python train.py --num_hidden_layers=24 --hidden_size=256 --num_attention_heads=4 --num_key_value_heads=4 --head_dim=64 --intermediate_size=1280 --vocab_size=512 --hidden_act="tanh_gelu" --norm="layernorm" --norm_place="pre" --norm_eps=1e-05 --positions="learned" --qk_norm=false --attn_scale=0.125 --bias="all" --tie_word_embeddings=true --parallel_block=false --init="normal" --init_std_qkv=0.0312 --init_std_o=0.0045 --init_std_up=0.0312 --init_std_down=0.0045 --optimizer="adamw" --learning_rate=0.00146 --lr_mult_qkv=0.4 --beta1=0.9 --beta2=0.98 --lr_head=0.00828 --max_grad_norm=1.0 --warmup_steps=587 --schedule="wsd" --decay_fraction=0.483 --decay_shape="sqrt" --final_lr_fraction=0.0 --batch_tokens=[65536, 131072, 196608] --max_seq_len=2048 --doc_mask=true --train_tokens=808700000 --max_steps=6512 --dataset="wikipedia_en"
Each number is 500 + 50 x the weight over its row's rms, rounded and kept within 0 to 999. Layers, rows and columns count from 0. Numbers have three digits each. The size before them is the row's rms in percent of the matrix's.

# k: layer 17 attention key, 256x256, rms 0.0493, rows 193-255, columns 224-255
# q: layer 17 attention query, 256x256, rms 0.0525, rows 194-255, columns 224-255
# v: layer 17 attention value, 256x256, rms 0.0409, rows 192-213, columns 224-255
# o: layer 17 attention output (transposed), 256x256, rms 0.0949, rows 192-212, columns 224-255
k193 112:502448469418463497536509502523571564469455570547532469585472456537446600423429531481406509486506
q194 102:552416425543505549506500434552559500497492446491616463534509481453537372441562565493556515516477
k194 100:480569504548493424490449520478469417626486482540539484532518489501637515499557493439488499490378
q195 108:467485498421549505523478547496524584480518480532524506578494572553478408502503506526484496398506
k195 111:560512468426509523589568380534540558475590448478488473512391478496446416478490500519546527476535
q196 089:515518465522456501469579404558549583429498562488468551444527437476529436554502493513457462588542
k196 091:527465482490460525479545502475538533494559513438530574463477540476497485563530528526440435441651
q197 106:492421551549482484505515561533520469523433573453513509500596489463484491529645519504586525550581
k197 110:455546537508472458443502497525502483562537440511476491469484502458540513503490516536513527477545
q198 094:536480440639466565495418493530529491516426501496536557495504556457576483604507469502469481625472
k198 091:493537459563525551539467478530471438502553476400512421457441514470629507539537439512542536528386
q199 100:511613556429498489492473374552429528342439463483469628586474446521493498541478415441496425521590
k199 102:579504474499496552467498400412583638359468476498473539556471482528447487577531490474461470497542
q200 097:481510420482511452423525469516514573438464540528497425468510476423431563509463501500455411593571
k200 092:527496543476496511452512460527557583434578486453532525498515501446445483479484556523429463511541
q201 112:486477583452489491505467456514476502449545523527464496502566471494500592612379473509464445485570
k201 123:546393560440505551525465580482479540463535598543570467524572596477473560604404462548388423493550
q202 090:372508454578532461514612529526452539447416502504501403481505512394553384392623546558615584587419
k202 091:462531535539520507553424554515423386517496392548412481492509475498580503533552440575528570535405
q203 107:542432536520501555504529552389468570512499463431531511569567633484531506452414536456494453336555
k203 113:474398389541429519578581502491556476495515533502522493616468543510554536344429526475529545376547
q204 092:546510572537439421465507511386611460556430514536450457504432627523456500482530451471530547492565
k204 091:513489455572422459416551529478525560487570484478469490572540572444399448427450530467442515441482
q205 102:474451520481474466507554454555577451450499541508605548505541471453570463571705536559559512575548
k205 105:476584503457489448451522527466459475484483529554430568451562495479513500509581513516396555566520
q206 106:483469460558535538414564441628518492496584495446593467431505528457549403501544542483620443650443
k206 118:534519597553543438479471536489443449574519521473462549462478515481538444580529438479553467475415
q207 107:502477611552447498466464455482526444526483479472469508496456530577420523498462421458465432506521
k207 116:499485503573470591445555496541564309474484539464618487552500517525509432451474441424462492563513
q208 095:406531535386505501591444523500382566545521458579513453512478522561544474462511528534484498397398
k208 094:468565518456503459598569440493472511427384579576460440452422421586527475554525511554494504525497
q209 111:499515517527531483543397614468482487518485485499470550552524564526406450577416436500564513518490
k209 116:539541434485556506475546554531484599507521467470411452478506498524433518573431501524658505495449
q210 111:573469589482510608516423446570439512404484454468530573564558464477502508582477569507483429414526
k210 100:495493511468453541565502520514452515442447507483493491474542457495609491440509481544475508503547
q211 097:521504532519549474510410445464477435504467435523542524570539530578463542526522503447543540359557
k211 107:515581453464525484480478477455492423513452549523533478528519471556510446462455493443519542510438
q212 104:514496391452529520514452485460498467510528548524549505517525501554539488552489533449560529447505
k212 104:433514431483492470531539485485461513493427503474461510548463393501526514478474495489581585468465
q213 104:486556464383450495519459501459550433441486478462563562486524517499477496521524457463509503486479
k213 111:488416399514519517426514484473536429574510477505611447551519467535510405443457450460578573461511
q214 102:624427510657513520467536429526509546512440485520474527490563477464501477514607514518547502589455
k214 107:497517547477518472440502467499495526570476529510400596527579582428568494513573461530490516616416
q215 107:350468527411456495507529551458465555529455499542520452518404534518478559494448475422447509511426
k215 106:447427493483472561490532504546514554533557488474549496484455518484443499503443541510545540489526
q216 101:558558561534569403555470470499507472515502510435482526571517469516449484488448500524512442457540
k216 097:465501522467468551507466465510522505512591506406615566580477537415465498471417564487511466431518
q217 111:506454448454473555496500466511447519507528436582479468526522429456619446487535572560449509577450
k217 114:557466542496494465496495503473440557479405380585447454489471418490634499567518462563556500543481
q218 097:479444482480444633449559517575542549474451482520498486419534406456537566522472555589502501600498
k218 099:497460572486491489499505435507568555441452529531514548437469408536568560468506488540439507516505
q219 106:502526437473552568536459581488506532448579479545459530544522452503534457556402488550463445401502
k219 105:546468426458477602520516505475549665506558481474578526554478473505520469461461497504525471417537
q220 098:532604484486582404531527535524448549487474514506503526576524577467474425465442434505438423510485
k220 100:560544449480478506479591454467486665496563450427471578570500547475436497434463520575578488462513
q221 104:500501550418505433468512472578479534582525491517491508569515474633515484510533536465466582433506
k221 102:510523518477510396506512420521482486447480528581489480523499406615533543554514425467488553516500
q222 095:520482535502593428518514588516480515452502503483476546532470582508534431516440489490562529323553
k222 104:467485456472525575551489530451545520528550521503454494612454493474429427542466556463435539387573
q223 099:527492503505501540447479547537583563466477505453440532482504540476381501506405491478529492423581
k223 101:502399469545563521497456436469618518487495471433453592541500528543426492470469510482471439463558
q224 104:501575522495414428456514457486456457459611563565535473497498510443503487554563555489486538569490
k224 105:503512636479488416408511560504368457461480553589453527490534501461524481552517505507441443527533
q225 114:384468519413474515529509564512476525506593487560591453496468470493519429458501537602495593533402
k225 113:445478536438503492584389552552385574489462452574459548475500340514566469534527517557518533534474
q226 106:617536517433468472516432511493471535466565557514435536619513409449477541569444517533503529487570
k226 115:552497502456475521495475498537455640434502514480490600607610519397480477474495538482385499511532
q227 106:571490544469396565511500422485536604465485561483548558489462528570571523494580590476454440510502
k227 111:496410575518465560545595393487530464428562611550423516470489551517499541492550525494316535447561
q228 095:442389476547482542467557486470482526596522542487587487477487510526533488489634544471470504536516
k228 097:533459602495473474462414504483476451504461505561478524438572486498567491533470513455482496546431
q229 096:495494542495520559513468449616502488450520383484508552553447464503491494431501457451454427424571
k229 091:530499522538439468567472484484492417475420477532578445604455406612574523446581401505516530495503
q230 112:602489535486487485477434515443379489474537522619429556503498380515479534565536538553418504591538
k230 118:532470538458485406506436530503425597449574514560502522483584500455499525557443508543386429520492
q231 101:476537554543493478563506520497519438586410417489486544459455613536454537515519400461521493439499
k231 110:494533439538511477504529533484523403565415388429549471465484486574454431472484373469566569545435
q232 113:542460527547499551440546438485506497593532559499505495483593444525521533528617468492520542633500
k232 119:481501593508493464515480472518499530533501559545502556455673551391476497551552503462419444557472
q233 102:611511487509507457465460592494503458520522565459532533558512642460502483551510489423487557396543
k233 102:430531482452452507449542501566502505513574545377561438532529599445497436484544558502489582451499
q234 086:487406572477613488552524580579394526472566457418550547534450541521504440482459507480563542363371
k234 094:475536572489591444567518547577466371498453463572488490435532513546560476523548460478493525505495
q235 121:418479482433545533528568552489495588529511493551561423454481410520542457520462547520458477451483
k235 113:490451495409527518591537466543493594492514509516471465493491456455527518481514498541457443462587
q236 117:597522494614475498481479476487504383501481503492494551512524572485581487510555507494560449501454
k236 108:526579467612449516491503500494553350561475535505500419481553508475540491499512502477553511535393
q237 118:403498504515510456470572586505546547515477442554503419529410515541509441392591498503477532504387
k237 126:435542500494491504559544460566543454475427391495459536491452399502481513476600451482595504535467
q238 092:543546469586517582437459404530472553427602483508509597510532529479573422533465567568434505565509
k238 092:546541545492486441450531529491442564508484520483478540546497415556588495511540461520495572538417
q239 110:465467399598554500468541404501551512505516463405578511496495435452518430454553510490526480505579
k239 113:421491505464457487477462520564452569538505482356544476596539509523545507468556525481501540526424
q240 106:570461554469546479434477508602443653493469492502452508530513470487484506506520510502393422548555
k240 102:490452514414462430542536447549545635493546511505499504527505546483461542467580454550381485514582
q241 083:473540527525441489489499537499583493499412606418535436401536550493479506491515514442533501515537
k241 088:442536425490493504441538496511576520525576562516517498516486579488417411470486544482498490461523
q242 108:533466513534521542519452501478499458456572469454544569481515570564453442495499414444502534420580
k242 104:497510371548482560431499439438580548550587414430535519554471558517498448463497440444521580441521
q243 097:486494448492503515483469582625463495512562558494601492568589533396470501508431519545462498579548
k243 101:480429571416495457528449611552449515561516524473499509512524478464513491491443520522527494518567
q244 095:482455447524422511523586479482556449532437466534466404416454421498552470489590536512495526468374
k244 092:418553498506479467517509426484494427509506528530456479408469554552551514504598551541480447523450
q245 103:582533534445519567493494466559454581411527504405512538530440454564523464524481482510624483502491
k245 110:512477578464493542554493488449490587430454568495468592450477445522511477448539504471515465451515
q246 105:483469486638423521497550513461546476505379479491480487477499523489524486508534460499465501600427
k246 116:413599497613481435533548508541437406509478459453486460410442502487537513528568468505621545475393
q247 098:533367471479445618450493436459530450450622496484622528498486497460537468511604575517522492523441
k247 096:518456599509475463440415483539475449515496493574502501530529547474627467539499433467443462520442
q248 101:462461492495455518421513355529489490493458433572521400409526457543620445513493584498515487616419
k248 107:467470553500453458485478524467434597556484461468491435458493448500551535543507496487519464472390
q249 125:448490428532570583528501467463459470429538530515557549584527464482508422500611516478583521485560
k249 118:489519424505479533488394513486464518536538478487497521552501445487600516498562509460607520524486
q250 094:470557390512461546495568536475560603469478547440513480509504438473535508480480487527456446585573
k250 092:551481490460529562447546486499560614482576526377551508528476466452450553451487506480528493401565
q251 104:480511492555555534554405524426415405571505443469525515566473554578482432515447411470522535333452
k251 109:514600468538499513485497501472443458502481515510535456577503480541519446518454491487536523466367
q252 089:502519483613460524472535443513550438597436445505578497475524486537538487418609435501483524537411
k252 090:496608471569485455476491497501489449476458481495460473448450592481558564550543499531622565462382
q253 113:585514443517515420505515560500497452517583535484570477529523594468524438490482483475524530488555
k253 111:486501438494470469507472505478534613504547498432495542553525539479541519414462536538560504436563
q254 110:624543459426525519485453553465384516466536552502516545497460503525532529628435525434406546503596
k254 109:597529407441515502463486443524498409496561538505493451415461518489514483533457520506476475486566
q255 081:509431516514524540505469567466481378549537492433544584535450506486455479458536521556563492389422
k255 090:476529464541531519591491499503476369594439477532484498461531495522580455478453424506588531560433
v192 100:402475513512603498525523512404424482567459470498549454501462487531516431483520496502462578546489
o192 097:488534511588452569477546539548559421470489515480549530601508489472531415530488531468520403550477
v193 100:459477499490466531492577607447423485632470468553449492552450501569507576496465505618513446523422
o193 098:537495470536458498413447451567416594466470466498517475550498512495492459558471510488462497516516
v194 097:522492486459600420481392500469476456463503493420521530497538416469536470503517533540505522555556
o194 091:511491540521433574575534457564494553496504479525476474461457540569431553414544480449413462403502
v195 101:558351564508513537533523354497498474451533507487509610449613563518414446573439474485522486501517
o195 101:448647405381492508471522579498524484539538563480537409504421511463546461428583534518539543478431
v196 098:515450455534432510404569517527498506480445546515471489429467523631484485568573544535457514482506
o196 094:577560535520604471526381422485516511425559483559507520581494498474509492451493541549478601595446
v197 099:535532483533432441482548380500432519502445550509639526526473527535500486492502489576499476557469
o197 090:435485501499562595462506594525584476445471478457485486520555462510505543544559523496479540464460
v198 101:530468557465512504492501577417513444585487518514468443543473485369477444480460486527489550450504
o198 099:463512521540481604492489463545446547394461419460563485489494449585527467463504486570550464456489
v199 099:412518454531505513544509538433441473499504488586462482477538477481498546471450547465482555464496
o199 097:483466535487453375494544379480538450562453530535513505530488430571496497536510508474465407537423
v200 106:493590458537432524495521472444508478483490543533430475486528466465571454441529401536488383472513
o200 103:467305536581471510476561539495478483538469456443513448546485510586441570649452555438484471534420
v201 107:510452563504472522501591499532488524456518511533605529559479511623538510430422443473528529540439
o201 102:514555456393572459494455478487539565441502442528466472525588504459552468479556489591506448404513
v202 107:479453525478434554470528548473406502464537485434484441442449603489493587433479429512482522445531
o202 103:464492442526536470496490532559513588521501493552500511529540474499488464611478495501464365589472
v203 097:489572522483477539528483525546554524495517455499437550516426514434524564515540552436486619420464
o203 092:502525525455520385439557433543428456491428517551453507474576430535518527512539486521565478643487
v204 108:512520508500530495528499447517524471415560528535630511601389527478552468537563455557546491520589
o204 109:551447557426515571512521529534501539494431542464472531480457523509515485445478525534488522444444
v205 101:450500447500482523542468466532569410575421490449490513453487414409442568563503427518464523546415
o205 100:486484549466602587509513537472483474387573477468595483493559586529471470370590425498574559467612
v206 093:563493513475447578559449500500570496528621501541434550567486503461491478523501530568456528414515
o206 086:542449458522487538451472394570469525459489474458500498433436551613438536436481562511510528563431
v207 096:425516503524599466505458469434475478412569528524486528562579439457585502495424462445493547443464
o207 094:518478541531408630508497541539509383448488528487527530505395580514429475515581473450546443542507
v208 100:413558418467479605460439433537466419542447504583538586450576415537439479523484527485421461530445
o208 097:505471500530477490524495509518517593540507458532480446500512548482449507485406512494570480458545
v209 095:514463470506430505503489539459483555568421391402602598548542519584559492518448500442559493499494
o209 092:485511517448496579508431540481465478490575567548461466503540589421445439419491505570463555419569
v210 099:523522517459483482464469489553454469424417443509542482490528525407571444423496546542446543573535
o210 097:485535507490502486557467508455532533478615484582474523432478502531468493513430539506481520399503
v211 104:481543503576541512512481538513507449497551393577404557495560483514588513533506540444546548526525
o211 098:500528518518454530509500462443597548485457506482538487504508535505465481417489550541585493474567
v212 104:563486509511496440523567431459509531488572427526520556471435507525492495512529446526455581409520
o212 101:486513497492485531453526466561484418517424467505549431475470397534530480450479546476508503545488
v213 096:504558539522508490464505534471493510543439495460496586510583434501574465478578448410527469507421